{
  "num_hidden_layers": 8,
  "hidden_size": 224,
  "num_attention_heads": 4,
  "num_key_value_heads": 2,
  "head_dim": 64,
  "intermediate_size": 896,
  "vocab_size": 2048,
  "hidden_act": "swiglu",
  "norm": "rmsnorm",
  "norm_place": "pre",
  "norm_eps": 1e-05,
  "positions": "rope",
  "rope_theta": 1230.0,
  "rope_fraction": 1.0,
  "qk_norm": false,
  "attn_scale": 0.125,
  "bias": "none",
  "tie_word_embeddings": false,
  "parallel_block": false,
  "extras": ["capped logits"],
  "init": "normal",
  "init_std_qkv": 0.0203,
  "init_std_o": 0.00476,
  "init_std_up": 0.0203,
  "init_std_down": 0.00254,
  "init_out_by_depth": true,
  "optimizer": "muon_variant",
  "learning_rate": 0.00709,
  "beta1": 0.95,
  "weight_decay": 0.045,
  "lr_head": 0.0306,
  "max_grad_norm": 0.5,
  "warmup_steps": 200,
  "schedule": "wsd",
  "decay_fraction": 0.877,
  "decay_shape": "cos",
  "final_lr_fraction": 0.0,
  "batch_tokens": [32768, 65536, 98304],
  "max_seq_len": 512,
  "doc_mask": true,
  "train_tokens": 382200000,
  "max_steps": 6441,
  "dataset": "wikipedia_en"
}
Each number is 500 + 50 x the weight over its row's rms, rounded and kept within 0 to 999. Layers, rows and columns count from 0. Numbers have three digits each. The size before them is the row's rms in percent of the matrix's.

# up: layer 4 MLP up, 896x224, rms 0.122, rows 67-70, columns 0-223
# down: layer 4 MLP down (transposed), 896x224, rms 0.0587, rows 67-70, columns 0-223
# gate: layer 4 MLP gate, 896x224, rms 0.115, rows 68-71, columns 0-223
up67 103:514430490435571520423535567518548520572463486463487522415519511474571411516537566585522477477488504567542467501532480503522486546510438494543423524469571507507541532591504448522436522477501405409412527472575477465534476575551433508489433553454470527412494656505520601496494457539435552497513484477486536473504529502591450564507496579486398531568466462465497496486522509547539462532489467490421456550509483648438551536502537437577510391557472624455470490545561401505442467450402497488536497465448475422550456545476511519516508563557538481528494543558566541470465481496473441529475497435456483636539418536521568472433423469527557518464442526409479391425400517537492480460529
down67 103:510531521476473419468517432562551472600466494462540537433531583437478477464505590492557484480595495469517505504389554531556471557476490465435502458349519444455503445554517490498471560484514488425516514522519568496477427566543528483404498526376418467508533542596482414512477538515526554572503560441441459543532514500509539540381523460486410488452487433459464468550398529460559539484481482511444503439579589489453480551512504503513514408470541497506467495500514511522484518480493551447545463513524474610462518520373482484494523558534526517456518472496512468497474453426506551554559600530364427523478396545550610560438439502534499512378485378513542494488413457542423591542495
gate68 099:498604486589524494462474480456487518503540595549460534475497554550444587409513492510432419502570498504530494568430545544563438506515527436498419418519560509610562503541522496506638411555474494479430481523650527631495385530611447471534467518529623561480527507485495574498519548546565435474531475516478481425467496525582501528461578503495530557505524548579474481558420444598483518564434567479532537489447540528544482469569437452500528510516488517559526475493526411517475422488515521480493520500403530465422526422510511566467468517455484492570472502576461476459493540475517556450539470479429475488538445473498538527429454431520570419393512501537495447409575539454428432548522
up68 104:526496488506512591559490525585519512545568425578549514486484456504467467442463448486539484481449401545428533509473505473479493549516606498573548518504475517471529653493570466436443492494521568550492504461463506524471518500460431508489499464522426490473464499496378453505388422501466487528427517496526536496547503466362526518607519573543441386545577493536538515562543653446511454517521370535598526459512572502478465536444558532558564469521506479496527519444487491568519488483595533534461520487510455632521487465562469511444483534517546599436495527382502506526489444470590511527431535500484477531428600531546415475382531525508459524593588505483574422453495522488529493503544
down68 105:499517469526456554483515456527487522490453443549436499466405548535526493434490579576462431487528494478507501503516457447481466492440571525475432509482570505562575484552596528548469524531478470538502528541498585518447528551524466504486514561531507538441549452523501471492397447465570539498485466397406358489547551595491383518486567559516497409556488569448413399451488525524440475556494424462459488487483487510492466431605558452477560569537432543506526558560484449461491471568546420442594610548441468496568454500462471459561490439531405472508473485575507547601463485441550556485553516414495501451506516477537367466555535493526588409424525520537525408481508481603431468437553
gate69 093:390580420550499536501485496451536454528557554475489572532577495548534503528526470499539571444397441458428517525509440521474471488414583499448478534537501437528474381620460497526431571489470507449435470507427521443525488460526513542509573560456570510489487455538487489570477455472552495409546594493568436537435509643568557429597503467494516481579493466524427488491511529502473461438473547420429571439530442560646528439489441482517500494457566504544582510478490507441577504638467606537521528540448418461502498539520454480519481464476460476533545401499467466510577557506537489527578460507518507530396556516536514580547537539476395458512474556458510521516576445550539464491434
up69 095:468509610430374564463488490409563444549463507570523494457487532513542490458443543500615543468503442444527436456541562526521537573433449478545440481495513446512605502473504439446441467390512540584407485525505584616467503586424502458532600459489557493509544465457556466581429494446562488544548460507506434477393550480562496539498468582530466503460491532413527585401424481548447473531513584521518470479526512426430501513490461425563494522462599555432514458529476514462456577473468569396481488479491557529442543470533491472538533508554483472481508460508513578581431504435474548523502566540500545439446579502519535471488493491555409440514456479482463427580525483355462471466508
down69 098:493433491547490483521518514538476510525455514471605549535533453475564494555506499390415517427512485439565453511452472415514494516395573505467496456503420547545465481590468481551541541571470456480506489426546539524536470400545479541546485503575557497525536530417464477460535437475420487472476384500611468574532518538496478448511502539490572429520477502472507458421586465438457464516481546458438547521490552480546585604589548493441472519530382608451416543475511487506476522577568464517482417477586467571470519604464529573505507462582457407439510507477441512409517613569473511432486467465455509471411471504487619472370506418570520483485451534553494514467490460433488515433516
gate70 101:375510527483353507430480572535372526526466432548499463572585500494478597469464455460459523491545515505474490512436511459444542563527504480559476413516529480547475529521502585485538523420552497549491555416597516539437451441425578495569527566454505448503543601541498530588461527508460449466429425455529458520439427495550476447429469489488494564460556557558436520494503527518541511502553470475501505467483549519473498472509496491538563516533538535545481529456531563448403488510486466482494466422539550512533561547588656503599457490466451519482509407487479460486614532493474583525514425468485596527465458453490506519438467559564536510621520549337489449464413485511572552532452
up70 097:578615525477534553580510495457573480521508538541426460473578477497561613485520448534468543433508472547474543567528531521490408497482419590592555487531656419541428512460484419485533484477392530511491455506509539424522499486508438463534555476585486498490533545620495483427490471459522519471428547418400462606489523536459618433575489488450487463552557529524508400536527447387516519527440448549506506437514459536510506518488544520531493495500503500580508495445576465496485424481534397482536427581503511575437439517509490391446547570355503444539489506535468528553522534509456521515514464473520527491505449422481516456555533584471563463384527510485508545514528431429520503446454
down70 100:521520517479621508448515474523515462544574505471498331428503500366465467512540515469494513455482503569453424495546446489539485452550492489499402584536477480524566539477566477356446558536514502461397474472462412515544466452418529465579480463467483495566538515470489511501609457527529426466463511563565530410536511514493507522505504451566434558571504497599523585468455487504417441484534518547533577574497458538548519496585511633460486531492509396531418513499535478537496544519456465553457638459440583488552531439499553481502568531479514425516482502477551458468417501566554563607490533471449500530439517575517484421462593433483507560538404451484457455465508555475518444485493
gate71 099:555584536458495502518558582525508443417548561508443559566388536508542487594419553505557555533468481512468605572320497517520597469439522518477455475559541484524494527469558441436538511455461451494446503471516428559516522470460506409539579552474503482452449536486466520597444404495466460558504428502443502529511538505484523538523434552501518461440480495393496571418424575489529448519465498447557561501391534540495438520580534457496560544465474492428528500502605558517504484482488473578524521505553491454495473566503480476476462450442462497502552460500484395539492539533507504477466528492516506509379445463475575540479388434516420516447491309502517476549529476437621496465511